config.yaml
n_layer: 14
d_model: 256
n_head: 6
n_kv_head: 3
head_dim: 64
d_mlp: 704
vocab_size: 1024
activation: "swiglu"
norm: "rmsnorm"
norm_place: "pre"
norm_eps: 1e-05
positions: "rope"
rope_base: 43800.0
rope_fraction: 1.0
qk_norm: true
attn_scale: 0.125
bias: "none"
tie_embeddings: false
parallel_block: false
init: "normal"
init_std_qkv: 0.0451
init_std_o: 0.00695
init_std_up: 0.0451
init_std_down: 0.00513
optimizer: "adamw"
lr: 0.00285
lr_mult_qkv: 0.7
beta1: 0.9
beta2: 0.99
lr_head: 0.0128
warmup_steps: 436
schedule: "wsd"
decay_fraction: 0.675
decay_shape: "linear"
final_lr_fraction: 0.0
batch_tokens: 131072
seq_len: 512
doc_mask: true
train_tokens: 729700000
steps: 5568
dataset: "wikipedia_en"
Each number is 500 + 50 x the weight over the matrix's rms, rounded and kept within 0 to 999. Layers, rows and columns count from 0. Numbers have three digits each.

# layer 8 MLP down, 256x704, rms 0.109, rows 0-213, columns 64-127
453551454618490521496501513470500502421505496427481465577509411456523457491567573623536531487461512373440556428565568486432544515526504522468552463486542567467479425524469398510416593512483544
463337449466489482555522528409478427472466575518476538527528513495542449494480470428433544501550513519491539538525481645555440486473473471461456468536518540583491552492473528504532492468565571
535547361426504517455417553415448585509477494481454534514597397547428505535583514431572486427457473515571555403482487436523446539419440477470485461476487518535473494452543538482424568463478520
513520451524536495507502433478596557532443442472514526512600424490519440465515553400568550433535501474525542516557591567494528679529442469422492500533486516506488507521579539516655500486470515
537524403466427507510461513458480540435527576529523586523551484497512535457520494431555480581500587516481405603493573606380496532539383499469436435511604622444549519501500517509450385507484432
401550535418489537508502496506441372521468496451619529444487538499505417571480458496405512508502543480505517520483510492528535468552527538532497433476474522541536506461490517476445498574475538
526567454462458469478412475432453515523515483493549506453533502475570509506435460560565507536464582427542555544514537531432506510521498411496475528571492538516494462479491477581501529473569486
508440558556543562438471451659532626480490498522496491565493511455586518487507488535489489480447556516466428487450505435509475478553515474504557599472574540437432417435420424435521490552519482
492515495392490552474541396506554429507598559501488393555587538483460467436443622626518469501438485491552473515547484501470507530521522496483474461645545504510546498406435455473481552522462507
494498553506522344468464444564495487489525541487480513544513486533536492476473598498562512480492545429440438508499379563573485472510541570485535507559533514413583448506540539483510579600475575
488467508449521517513515559470478511533497504470464467446524474547462496449550480503572440364538415471501541525400467506507515497449436549534531457483578536516483369563519551533387519497595393
500383488506570519450466522503549552487489548441582454404526440576553502468533539553446502448507559552491527503429517521560426497436502470473486582465528503583500498483534563468416518548508498
581526481505544478524487507541556543405531546429424497621537455480428565503536545586458489575556531472477473413523446469498521441513478459443554472464489499473503534434476415518491411515564536
519453525562546503451523413511511444535470482506463524490515585445502562592521477562463508415548514449487471479476476513449508486573519518410450500590509521508588480459504424512583526548523521
453383494467567525472507420569535478457537543552548592509539459461430506460523433532491542532503489451520496514570544549597449489533484502497508526479410491522473481517554549462452496542486534
492636385554519483533570456472485511551492453539549574455533533456681540488434502436478559488524545503510464469496556559466532505491452544529526442524503488513470528577609466437480552579497489
538416500523533449501391530471499491475547557498538525493411468570464466450557472441424509549516516533457484490461499487567512465424642418413431483443552443474502531552471485478499532506492513
562501424382506534464481386559540481521448404485513451434489431544501445454563454506516511526637468468413534560497504445564466516415419445530605488486502482449493497561527563452503491556548423
530488417529559542507499526576560586478526446441562469448476524432546542479436559421491493529570483498476520381587531582470454485542478545514569542519497456516466584510527495512536486467424623
539483488554504532492569434416478532475505438495564513485532608587379456468584471527513503451513542465543552489544479558473582430471532454540484460545532489610521492464491392528498444528504512
426494601572530383528538544419504511539471502530437494513459390506550586540427572433608394411480518570464555397464527467587463519490532494530561535469571500463425500476523489534535546541482558
525462490543546463559492502526560427502485520569576525475436457510452479456483486486516494488561604502463498468476469506563538442417453494606514549460409492528464411498484577531465521519541545
528564508392505518550544483476517491452475491462376531551461481437549527438596443458522518462531345457514520575478522491451525546560514469558511469459466451520601570460503468426537424479429505
458574401490507572463465460439530469439506541420500523462540427466447593459473493494483485574493553542517488455445456507455432504489366505440559502493454465520563508451567449410614448511505418
475540367617443529487468543443450533495499496523479527476452523555502418475558431518489536508509506530553547556473492478541673486522487489535486452418470458528491411495529494520497503431506440
538483549551535439479576551520511514580478504539498458465495471560461452570371543521524573478527481515461389549443545529507540440487441480530534479471574455537504457474483515403490487602513475
468602508436510515514481498583547532511504428441392457446528445441528495444420497492523481427446584573551500446565414529505483543477425585525569502572466505544540436460568527460456558394393504
448441517532445475422572539535549506529430516478445478480505538472515567539487460549419543485463485442574527511478559429596488448511430527486446547456492568449470489498494522474496524467474511
460521572485466370502509510495484420470466494378487492524526499506491573486496500459555529487536397486521418459515459512483422481499561582469526561445503515414481469516477580526549488566534450
478527499495475499518488434498603545510549458643475506548436505579554557424448567474500498477472542412466552583530485521481486479546570470501447505455529472452580557483479504577487476532525524
442447419534530487447388455548516462419588483450590457509627553578537564319463510487557438475529412467512501590493439414493549496438530498433518576490481527481477474502539342571474521448454443
487470527529496539500450499540428537505562430510546430516523497414441522501528481524524422520496561348437529568535546574519473516485532519440420591520403506461541522459495500491406474511426460
433484625551409433530487412556501566560476493483411487500475464403511422433467467448531468484537413416434439453493464551430534448533508535571504402535470495486508495500493465460572424537468500
523423549398444489589513538449477536484526479453447514465522524503415620575453444504442465463539540541463557593430469430490546531447476509477446545480506512531324475493524489456548363468557509
535510483507438518516459468460557446524467486389555522529516589479417549601391497496549405464529458463475441483527524608494582511423486518524568579524487535446459529534578421413478447502489611
453446497518489517494550544394507460459531450467491451449401556439572505524634491491435460477626511477529515561518556510511558472457514511504546570493429489382479553429479542488445486493513422
394542621507513552550519482519546480570424572582461511496421490441491660424477548445526515519575480530465462464516487544432467460522439499502466470573524451443533583419470522541593540469412469
613479475521547562497454392502602539555479474542473454439506479523576526434510516460485495516444496379439491498455485530447546488458509460545502487495507445495492526558515484473468521582655580
498533658490466446441561596494486529498494512446452472463523499528481517520459575549486422417459542462439478507533494533552489478498479595561561499449458463490522643488496473431502503595407479
512512376564459471505420521503527529500502539431442492452547605393506528570524453509523500453448576490524526477428449503501515490514433465561412619443420478541484519464497541459464495588421429
421683500569536493480533543506449543508400523503570517424588475461527516576410517544465476509570500484511508485551500545525505603435471466466471433442476485522520543507439488492428579491462487
552528585498565596489445498563506490513479523510542521486467559423482482543485470542510464488388539446451487564450468489405527476452487469543474533467524458497496502432524481521443479461494467
461381545449505411464625561518530501496472459582475458484527531558499536495560550515422558545475468563575575531437465464515470520537511500473501533488473457521475478517549466473464489463506503
553523507525549425564542478390489488473481453503494406426473499547462556489376542510448465583618459519472404522441581492468451559507500496454509500512429520464560504574551506481636515462579518
475479493486543454534413467493517477458494582468501510458568537472636405470516547511496538470489588534506490487559487529459451468528528551565558505551475492518528517499560557528543537549534474
538520402566580592528450544582506512474552448437464529577516484632446661535529519409462464523537510419492415578538503452467546556530458459504515534501480524440506545436538504444495436547492512
496498511396409469478570527476533558427487485498429509452464505441506573649539482443532524463507555559471618537509551409532435436498583464486451454421523558447490525383424478533473448525454395
495444414509542457547557516415475419527483468521548490463553398500472431428487468420576490472379559574476466546434543446379495527437414584506593496459515527527511533602499495467573468446526584
432486493504445403514525526443550484482500456455502440520379495462587529439605386447476463461404532499515505521435424537549513534403469489414397475579444528404535549469469558531448543446556523
533517502526414493500498417468535489527362528365577457579470583598478458472393523451501443523557503429476555457525536516510466524511564554475552515483422442586441491523548532576574497498439542
431453595473510503493506458394580513467461515572523493515593487506494533536528545538508467499453549502526507537618494631593584535560435526488503444479542453568378539573460493475588475481475448
502483544516574478487453553487551505437531478492427457459461471490471566514443480476406416589534581545498463480540476468483420434531467440539549524586492491542476439584541525477409363542502534
495554504547554340536410516412551475506551493559514455534531463528530484435580565479496529437602553498464452455542416441460478452505435404528394462463485371490503533576480500578502556512438474
534511460537507546510499531476489471481507470552535481457464478518470556587562461513306475531409539445391470583466559509447554512567553470499533497520464474545515567512551543471531434518547426
532485557505527503459495453528515439484485436562546467531534549459507519527457488563488494544487559482414603494492483425531517476497547447510490484540491417512508538549372466559489519505512549
547505565582512462456476537411402446477561459537522535521485471450597477504495378536486594419474518400509567526554505402459487517494443473562547581548494508506454439475465446533529488468457541
452535592472479539487402612415498444497520489523461583515571544534522405516516460506485473414498447468484493492478404454463448529563500536469524519494463504443413437358450422519533512527485511
541516513542447577532559457514504523553495554421586453583490476563443503516492465485432370427549518508511537541450458539494459461503588501535432442483531486483495465450384533348573387480516459
468497502488487528507437559570472475547413530487486458531408572459525453505482556475565383522475497507493494478526515503575529459560472490546476445437585475450502458528517511595428536495567493
525519405537575576424527410532495483493488592566552512608484482448524596503495454465593527449458439459468473462546572568464537533496476437449491540470493505424579503515477517499459527504531446
435502518488328464488485438507552457551475581474623498398423499616532441518497542428478465443484538509512470477465527465425520454524490467519462540434526530497515453539468533508507476456469453
461469490430443539469549406514420492563476477510433573463479534494546471551448513509563543503489479452505467503522445550510498501429583475392550462484514577527459489450528493476503501493513504
432538539418478540454594503326394407509553559520441551482461541490534492538549502459470462534565444531541568485453444425476523421431533525545566472513468512528520504513504381517495421534476446
516445489503525539511457573615502517466524462527443502524500447462503587520497515443484498527480512536454586630528441464415523457414486527498489514530533550367510481549471504403521460496461453
512448471506499504486508453492517520532509512535478501396637520554494500513524502491538466500604552535479473497470504499555478483454529459572549445423402500504462544642498462406498541444535427
477533523505469601515533518429564372477537486513530506348526486433495443531467512528499498491545469620512500549511528498442410478436511546563516452579605475506486512488420436477527473493423561
396505515452544510530483503454540473518437465407470480430492462471522539467560511469497546562497502485499513554568557502442537530575526394618516424438521456494508481466525473479464506527506529
436480618590515385488598418453397549526473594525524514597470556477490477483457400556548626414547492508444611467511547369539491518483539574439497422472435548445508500430377530498496475469593451
456426504468568480572487445581523464429530427428596551521505424476548474563523501540546440497565523407557478483470445463431475548484477536510537469555539519503467530540527544575494470502464508
563497494515525500555471484498596492460498456532566425526490558513471528543422573517580477468439567478532550468504464468492454475461418539405508423533488545568438393516504511446546427463516490
466450425450537531503520495535512481511497523504463422555547519340493548581645509547528504489493552496624530466534498488508615502535502478549353424502556478471451555466358370470407469468533504
492504488541574540486491410473502585493493456559504517521535540454496566428455507438516559508494507514506416360487463513523562506571387521425499485462550525446562478527457537486483442471509577
534562500538522443527477452451466480476540494474543508552529470506466526494552563495414479576480523489435531508536511450531445499567470545532493461501535520523484468477512501474478477486579558
484466492505540508478531498473597584517521494552437500385438537517524474549575488523536545538559502502548592512484485431438494523518471413538488451444508555571524495508538505464422569542419509
467563576512452535538487419403492522533525535537453437476428628586486389400460503531428491399569503577522504494564502443461602521560489534362397564520408446498508567436505506486528462380583594
655449543484490514463406543468526487490498556491525450383509441444553417517568569470444558338470557443431580565438484507577488503543543442416468550490455519534495480468543491485457455552605466
474435511542531490418553554491500539419450531454491480478522470483470474600503503581533425447521627495460425505519400491465500388527571470423468490477503487366525424469491496479425554498488450
421513527551446504444502511501476454460499593530500548441507491494531447501440491613441525600457462428506429511553507532475543493590552437523442535489536500436587557515509445463505461416555556
486558472525470512503541547526448501512470494528585469471517512567426521492462557451514603529498549591492534438518549533344583431528545402451620559534520542491574532526525520487478591453463424
459459601557510452510449497510449501491508581443519466495538467528536441470485502529447532424502550532521578496558468444467454512543592428548520499446524464552533494509484499454562444533504444
515503393603524448588566459455556439307577455521518549455403489508526563537494528393461470533559480591530526508516528523427578629501567499507475512442514501490495538551543552575479520547500574
555606458432431527448398482470464476493439422630574684492537508491470506472465499407567626507514480372462466500558449578506512530478432561419470534656458536552465567413603481510486475558537598
502466456533467643447420511506556546509374455515463515487508507488491531481496448433494543505480515494570471575467479503548416545472542500488404580610446497503554520512536510435518567584485419
553525487450498582460498524478506405507539529511526522548552410507536540472481514498449554640523471612539457468427448505429461408484535486501586553567564443451566481590563561532512477545545477
431510495563514546497483541490542495499476453504513434584473459512544493504510461524503565441590527526529458393587551472562503494513454381547481577514472497488546517501516559444514494431439476
467512481492521537547500446545405492522548520537541522527459498471539435497558530518590546543497474580495480527489480547460546502453420410577509502425540597598516492476480454429547415445528488
475541530569545525492479490508548473474459485476573533534500556504567408522569494404436434448557533508472559605423502517487471495449582504628474425505518507446469358505398437489540519520482499
549634436574389551387456556471529472505533416560518492542481496461514492555474515477563524412449419557466519504458505549450533511503516456562555499541679490545425487537473472571422460473540599
597520544552486532533527539495461521524536615588486488581440450532538579518492454468482552500538449498535538543521521598490520507342561450523507445488520496393511624474497510432489447488442490
545511490456452499520519524514410531400670615442498451407642418478526506553495533493474419397424459434469601468526636454502446362549414562473561519505609455450468501476566354473434486543509638
400490555388459504484462512508482447464538525541511468451531491537463459426468471500466487484531493488513526454465589503525557446579520490531483519459541455457474505484515514579485541490421504
507514517531533509503476488471498477609442557488474449564452502554490561518475583575444472535562487501582489485494572382493453465492508543475567532538545454496477606470508430521521524568544472
463489553411532543450477533529481484502545401410519559534481490487439595464528402442512418533520583438514563520550546560395527558559499550541428475439513501426492471511449451523567445599494550
461495481569489408478500503483564472512496471535425586459479496489405451521559482512569591422481573462528442487435552578506485468453585435460484466561533517534411480410423473491508506506484498
516431581505553461487469535529483498520500448384469530575539451474527522534574511547436432526527507499538590516460460488472461454500415485466471504515483550521441504407431531554512406508413473
574512460467422557564595500513493489447528539478532502591505499476415558552524575441527446570557433511570485531477555491505508545375478567465518499547486509517473515536401496571442534480543503
535560417479465531444462533459456456539493494558433407555495464549584450493476519503442597596495499479495555467497467423433473509570473515429437446440534522520487494563497460475527502427421575
499425473525493467472494549479528426515478527454513447467575551445546525519573526552430529509448531555490431524412549512419479482486563530536450623519434476444549482465514512486530495550573515
366503539457489470482581466561438585502520505395494546462479450595559560454572462438521516523482431531536493606492526582525488565497502508408491476528555542575547541497501447546516498418506498
568476539478517445444443454565588526485505492488610439504523524531476468596466411473417585439480466538467593544521461481553469501506486502395489447459461486496500585482515526470508490478611410
503391472542525483496522534477525486507442474402549525467441521568541431493370535434598478458505499456515509543517507434467407553479536515486557452481560521480431501499447451513418491391500496
574590416504512436623496535531473521497532527550501479480432569657494507553439458501522570491469504562593613456512480525497479443518442511474543527585550509461535524492531587424405607536493449
460560463514517394546431534465538454505537425459513542580473524450531472486524491477537544529486497469503551482483475464373497495502555491628578505453471578469400413489456479491606469394514473
494491494530476517514522544423459522504540546557458506494639486448463413494506531491541512566482453608448449528582478541586465524489568465516511444558490495507508630560432508555593595527461538
475451444462522521532489509464506539526468442581493493479474508531506508444448584503603522407405545490433449524482523457505496462492612545572444464437545542525506547420494533472566572527487482
542504422472509426538504463454535430444431504374518386591528533553527443477399482547526548449518492524446562462485560478507384534533526503543568440376483554552489554413459561468570384473489523
528458533497452358496420484457401517483482477479529542418425427526502534477478506432561425541520454561558360519528464512521444454556496548495509506496563421485484494501580543421575418477561563
524532465538516474479548536490551487444496486483452451396515526589511526518524505454530478523515445457449568612500494552526495498532438465532455516521489561509491522477525459511463527488422482
504415448523394498483439412456593587442482477436537507473469600511452557551428518584530459495505513528414536471461447547479438514508488580511483641555469495570459488396471409426463479536493486
411596443646508423503522605488418497462533446570483554567473502541502590515455570539507564405466365489510520475445418576495554469469533498565503533469514481477574579501456459527537463462521495
405401537455512568457512537438527498526497480520497484588566506446543499472488529500415568539392423483507578521573574506460528528524512490531463505557479522529509565500497415466512520466537495
539505450622476565429538497547582520464549485516559515528521543310407545530515399563502550485508438471551544508517531536423515390477503472507507456470524414497494553491520530498477499489503464
451551512498532465483455550557521462522580483455509421556605511527528521501504481521407507459539512559505460524533423485409507556545523444475611489434510493499548433474518481442543442536476407
521480577550562473533452505497520484543470437464512471400443528527428580484448451535450546658546472497519491510473600505504538447599408569424439479509421475532566433603477453451545455630479466
478512513444522527428359465479460509479396493376487574463477554530447539487574523536434550477533385542499561507477442492472495484527482568551492357448482505527475424481528559564517561566490443
577507472569515546579494548506412473463448554460584493569437478453545627550509494491488513533502546493543478425454509478499449493415570556554532476430466413525440444459429506598436478501476506
457498487521542476584530583532515528504410503494556449469449547501471446442474516487522513546514554499479578499458585541456504551517496557529533570539419397436512521548427514588504512453465518
476524502555486551484553529556427488579460484509554506520484483469549440512643431506498486541460528489576467481491394424468571556446551489457524440531524532552567482483454548451519542526488536
435425538495587477491507565491448501496506441534427425514470476507471457487549533431548526441508481463520538461516550517469516519444568467497541462531618542523490421482518477436495545498616440
536559653569479406458484539595488574859452435437491577439627502440408558540447565532449629504440585475406444426522478482556619400526506500363487507409571369424524580584487595468551651598526538
508603561418559487606516540469510452533567411453501441501539561529505522385459449548556468506520510490480481369419508555550505414507460615459498588415569403479429533448455580506487523502422540
563453478481477430487487411413511451503478468485435552492562459534485469543546559494450473548428403557505559502422491489454494438389542411483566389463637619450514459517472590446493548499386528
474497545494541589451438472545495531474514501505489504544560403492502435429412510577469453531518472503511599528527489408547494443447523418449521492421540527508506431487520599478480502474539449
471498477525534415516490612572543518529502562500419473451467541530429466497537480460504483430683530529421526575506480476539491538508422437417484425517443444451543544502439525486521432524532540
552464548450533593423517408535410452578459569463320534486516415541512404436491490536471391468407446437517482542561522480510449426506522514447482451421525544504555448436399494511571411409493485
533504536505438489482524568430558431467448453507402481460421506434531544529494539536507559499609615394484543482459488509607417513555601547523369490533473389437461504543439502475602444599485427
597590475447428480474577496437461516510469511522452423515459495478546493560418475529525430481486570502529516565513427585414501508546507380449491392438483524511529504425446562509565420499418380
467522565539589486467511510524441485517533381503541500446458410559570516505458484533579432487553486497453535418526501467510512496569472486474481578553555583482463480477532516453492498413469419
487424533561588540495454517513505446572445496557498488525466469530550474440506423402473517561462596460516474463451527502594545501447489512527417413538480535572498558491540496452387577511505391
465497502459498443491521545444531515473502504520477519488497518578537500545474477487482496466464558544502362517436455475548510536475506572463544510436461582459485501528510462535493487515348449
454523559519461488483465529512449493571461478553475552466492510508534472544586555471435542530562470547555492512595562554472533470538520468579436511486542519419510476492452533418499464539422557
542450495470577513537503519421525545454499441521550499531535507408473435522489501516542525521638590516561439483461473565518465493489415474478465487557553569411500446487487539514397526549526499
434526488480519425510454430510383481540481562515467524526522481517496475385471536600432597577510460526515522461404444491505588506578483470543470467472528555508596574460506440415473409491419583
467477437490477534477529562427530509505600491516416518555507482486498492472481442445488499426452491431466528484509435582429540487463463427423497424514520544560528528536462493513417531399504478
483494518527466483515541430507516538508452451581537458526536524529525525589536474554515501574453578447496483524557525474488476503503524493503493483537453560509493461474499503502430445514522583
537504485443516413540447494504518458531470442445494450464493437466452471522460568437441563517469496485498475513551550552620408467462485581471483498506589570413489441468478528524466434528579574
520441391482531522426476446543510451515571598506520472463472552517514455431506548490520478598575491530465491558500480488507447565534558537514500504432522424469527441496513556466488620487435445
505550542483497503501496596582374492466566472431458513376515461505497525468465534502527500546524495418465517513552523564543465459602514514574481496504497491455474590453549512525440443577456441
484467532522452505476530495461527602471438521545514445548513518499543505450450451494409524527452380382521501534444438528478490536396474488466491448469546582486528403454495539461454462629492456
417541500473452471510543480497537423490512497494456524511519403476425459400465511521435471495594554519575442503535453498505515470477579537501514539479507551490452444566459477507530527566462441
566464404530438443459540542586597600506443439557526524431400549534472506549559455560457535544462527493424600540391521501536532509532499455502450514522529515460372454552651521512526437464548505
409504456477481551494529490374398504417507503501445559483520519476602393488526497472522495551557461377586409555491510508514472491481518501394556511495467568602531484457526463450421538474518498
489557416480527519473479523486507525483519522526489544404404421486611551525504403525420524510524545536482453534478487471460469555407587400459538486508508448507425529436470564454434543457519488
585443522463458548509524562505500501524568484436464555557459512421528470553526440476493515471484468479499458508522552527548472491504596544548474461460561480510501571563479558445485468441486607
399523478512459566492534565482524562483478507538488397516500475448460447487586516522428551512447564483481485386561446540502478482553465455431440449422468547524558514563470411493441519376473539
519572497586466408516482504471554556474510548438528461404396592583499500564461405501511524526588561467524502486572450458524477582465584517413493488538591572458602426498531446541534515518488546
502516594605558569423496475522497489486515544481621509560511402459495454482585517491497432567460529640539451519455597436553487513528587469524501375365502483426515548455350437486465473482604529
460512429481557539533458595518473490503513479508506415521516508538458536467497537498486420574488476535464450495519551515534469477521504444450507434479545470568429548514545594440464472482546489
475393499583496521613549464558524428541441428516490550396546508558592481490491545442411592486443521452441494456503492411613559475559479444434483478550548507587504544550513499464437535461430585
594468520550453526459483518498459481505490574561476502508405504494480550460464415530524528524507559584445436489561450556491519613492587431519464538607592468562597576493502474429471442448579497
471541482549460414498482440469465569502506521562550545475449548498467440551507484572485555510454510404460497515512479457476535510532455518519567552537639510503464459562520474581498498412481491
534442540557610491507546660455491485542519520452472531480541558514532449519557523456521508479474483427530469634552524530455531503422514590438538571511416501501547539548540452539427453492484469
521521550580471486477425465484462484509459530533484524537504470496597480531487481543520479496437460557508549512514487481464505420540487491488458452478438489517571560500481524479501424494528583
505443506487393453482551535500513516499533534550446486494554479575382538525539522562439443468452486485481467606605469449404540469501505526539425515472484332553565506436473527567512595554467468
482543461545450453579475505539481485526509541538524540365430538505436487493549504439465479557530606536474520479478550501496481529535435476558460549523469473512446466505518494519570416507479490
505455486514494513479514530555519607445529480532572451472498389511475573504527463480499468555494437475455570505611425553470480543549523476436474516546409518473511491545562528497425494598482516
484527458516463498496604484504507456512491439540549413573550623421573500414639557518492429461607550442430510447567539426474522467550565528510516586578416466436502589494561473485556477558412490
455456460528504534562519527436488418541466526496437473471553553537517421384510472431483570536540607533505430564622475498473584435493544474469426497503517525513530463515491489519428533561436498
575410479601511513601567504557507499490554459449436451474517499530472490530618598611461504416497429470496508507602463428555510516431534560537462509553514466452469537457411434586498585534457410
555517454513519527494500463448486521499477531560480447601479469539428482545531360502440506450478463527460542416523480498491449546466412509513530533556480499519430396435519514542525543512445508
522508515531533493548467548371578536455490499517531507582427563553549418493484413410519439584502429485552473530463549499414403502513534528499555509486456495500517402486429578527521512475589536
500579458540494467452556500446528523514367569539517527468458500557382459470486529542424507529380419501353515376509490489449475490453477557570594435456515514460557493414452459566525443558502467
552479548588479536504542488504488420477407450438449556603529525443479483503528518543538453547561485562439579514501486523449413451503534497557433516622489400529480482516486522519419519473550502
434557475575472553521575531579549574502483478479570506505559490461413578508479547512483615516445487507532578593478470506523551432421484525447471502550518432509554628441472514611467486558475386
484485508476566571484518538483528520514419491533485567550469566469460466499521567519446501541479569489545498438473468496443499494628576517430459522437451515450547565446560439589452559519521495
481510484612494515431435602550531462469550515554473550604505565496408435488473524510476509523570562516505525464572543506508486468436548424548441490455468517557434499459379474474523496530489562
515446456553511574454542501469546544452522542602439388476543425447562541542490563445598506495471504518487478515621480512550454567474499565561513478481546517487430462501536570526497481509452444
436457456588464489435477514489476528537490546476529544467534526453511520454549521457508512490409464551536565518476521487415513490527530474468517462455579487535478482591432508521530566473514534
474477470545427522477498482434439536460541482470488543534458570466507485479571495528551499408512550541583538583370486471498600480485417447571462512513497479495483479508425473538532556500485468
484512568560643523512523506492521520492488555578589551501471485404563451472556499474454503462531570551525528520529529484522464606512493487417561542486496470446468572506497576557489431527526560
549568459501501416502466545489482458476481444504486463565656541608567499542460621524493411484527583487453431543439466514516499512475476558439498569501346473633544527512515569483485606513425488
475561478521513457494367465392508649505534470478516592465528426513540486493485497543479488442465450519443513500490499502494512503489491406491571456503530579559486420482560464509543613510521469
470463434461568618475447434458492469520464503550519470484485516393579514464446503484543483536504432544587493427548454502552506496455568556467574431561505485606468515496447534524513482394394537
498444478505590563563542493533510510523522511501557513495579513522470538449435500460505439493460549493647432444530562434441570480495498520530532451519481597482580487571524529457429612487462468
442501544499586549398538511520520606466474524579535465469523385533487428469452504507478519569558500498499540517446430385529456334564516496453504487479554490523526489532503480577454493590538430
482517508613573570476581531530465481477543511459576509488429481475437509465491549442451538432606481529531390476589430489437412328501464523524535521381517473492545407588468449546552450520559565
546439482572506470558471500542440522506532620476510564570395504499391462501465518479600582610514510461489501605511410430487461491564386540507565467443515570447546547461488507545514524541429432
482472490495440475456417497506415510427592514499491450495537566537606508457439603574493570473506499552492512515450571503556459450508508502488555447567497493532495557594534474457532540430501501
512387544564517446537559493499456561696438544564415486537563513445515620464524367515412426648514567550562536424532537431542474518411426523500456492386526485475572460506543570520506441547565491
475471467466478454451481572517488504471460547522517513473444552534446534494475530496510466568542444451537568521506472525518485520539458496557434544543508455496442467449499496575509511541464401
493504520447433479525430575452543506417606559566429465554508482542460441571532406522450578479439601492398483434480558507540597491497591491583461454581428479514423503464470500523450547510464544
545523544393531437457418428471505568541476515584473564485548466533546456492452400544636445532510503525559433514439418435471538586443496499535602419546570516415508524563530560404436498459607444
516465497440460507540455441541561570486453498512450450566423537543470488511557558437533460502522494470455537486561528469482574412483570547554517483543566547428563546355458526600534497455438494
391476538510540528503506613483542483487572422551527459461529498502457519521521487609521506469517502577519467531537476459500470489506462439482590476515479496381533518562510522507533454545564538
475551509481497532651553494526532541495376483477522518474458565541435391494600387427420489491454527479543532516405431521431527475571511490470497527515397508488471456485499488577489591580456569
462604520432461462473507523438490451503477546518399527581442513480450417543556430525532489425499441492612521596511496485532506590440532476553450478458492478499490508528420495491528560532516532
543566388525547491492507562640502409475527435471606467433463491581531477499406535524487559415519506428582498454466509505568466528521516589481535581536606451447557532476604517459461584503433508
477541504523549604484479472465423489457477487553561549453556464422495499571438448549557474542538566417536533440565427472545527400529535575519500511504495506532510509448504505465532516540639517
543473476500510553504494587462435590450501466477458464477489563442497499484492520503539407565541493440442500517487431484418454548496565490565519458483546439529409596475510446500501520572545408
505508490493419515552460437519528413510495549597565559521497515419448519579429518548545494616565551595464610530590482506471525512512456494502517513555476506553513478540548481481487554507517449
523644522470521426549465426531433604508487528458484476463516567522493443457468508590445504594454540528594430429517464423477494447473482549542420453511507464500505442570477545477504449463520548
542500530539517534540570502546481505446467433542490497525479493429460488473514426554499452481446480477503507483493543472484543504447495482528477474578513528419496468493419523543541447495476452
475495568512406490513490514489509506449569385596533490475384493530534569560543496478585488442483475482488568460580553561507496444433494513492411472512493480496504464474439532447543572592609582
543432566463527537521555561520494460506528487524598560460520439488508478505499501570519489631499486465498417558511422481529466539438517622477623514525453441428441534486490566459437504551554473
405566443497455561560529520485584510441530579502538506427611690553402470518524589563535492513472522538500418562528469526529436501592485560512553540567461466489460569501524594512522575464579609
476520505494497555505544495523531504491542495440437469441434414492452438472532425401559569511473435541473441548494542456472563541567455525574519523559521417512504561496506505483532470453562445
477493406410519468478539495522432400550460510597513583576612599502484490448477579545532479529500493467566473514494509507539511486457365499494475369508469543557485450458516450495459516570517488
568483581487519452457521514537479476495553542450491456450520453452548440603553558546476445416480449496414519528507467516494544471559519561569507496537402561487393564502469443551417591527509526
479525489489559489456483486512485515451489448437425456535423450525536491563542485579396443450607524455513507515484465452510424460536375490485434507591510446515527466365429515510489553500547603
468475534483519528534542506448628401427535511482507493480399562443539518524460427594442480407503548420504461546583410566466512425655466492556506501433546540540497431504443460505502479502488662
440502524482499404549531458495517483472509427578478443532463425554548444524467432594507484461525509504471499479449491499458514511502622508530450372387509545551426533527487421580580459489526518
485543519469419544450484475523564531484436488497474504608482378426545417552507545533396500510456527423451464529543503489595425463521536369464461526514493441466472494466482484491523457475395490
556537557467561521470474467461522522570583401611568485483498532550512461320533599471452474453505524442502490464473514442544575527438523526568473545483554505513470486534477433538478502446436479
550405486478536454416524560550579479487552504554423583576406529501467441516513452460484502510505529554595532475559398528541491491531543426643403582504458492495455554606424484486489514443482433
399497470495623578498506476518509635514523550560501560485603426526540387462467645426555523583482515545493509413556581581563509510441504501491557454510571503531540582545409460605553655428431563
532434518418456515541476496377482475477429521449444491534571424446438429458534513432493526509481494448477609652456486477463453478435489524421507500441464568406369514472547494440428459532417417
564460446485415463525467497433484522437574484521540388531554573402464425582499501531446403492494448547405533476509531431508428423414498426458522582473513539515508493498497477479472511482501473
574567473370403510498472491473548527482516436474449357410472450449448489532548503505493604468472521531528496472497487449496538645576466490522491564495506423473474522470541488514481553520476425
444483567551532562495438528558530444516496514500553469490497445467490495502416452469398523558482543462474458469559508493480449460498434487594536517530422472459546501475531537401491553465589459
502441594587403524500516527442474498464541517565543556501427459564464489552465549530466559443482474478452478487512532344441585495405562468489445554509464477529565521442522578516474479510508482
509515525514415533479511428533509514524467449492438519418535563469450450536509573501580523493518487525507547514573566499502543383453472592437483524496534542476560547473578496530592513549630545
463536461540572543489531554440470528521490418499472506443557455460507528485560539493517532590526445466530484502445565484468549488463472503472546597561506531582531439494492495531595434410535479
517445485622507531451364448479473522515503581460410578484500542517477433434514574547506541499497521462446484527504470513467469473567542497526433495522467429476536541702465522497549480487535544
483474517528446420515517545558508644516458568478378529519465548522446463461560482464474562439520559478536510516480485403420588547459515481547527529523513382609484484423467547452491532577495440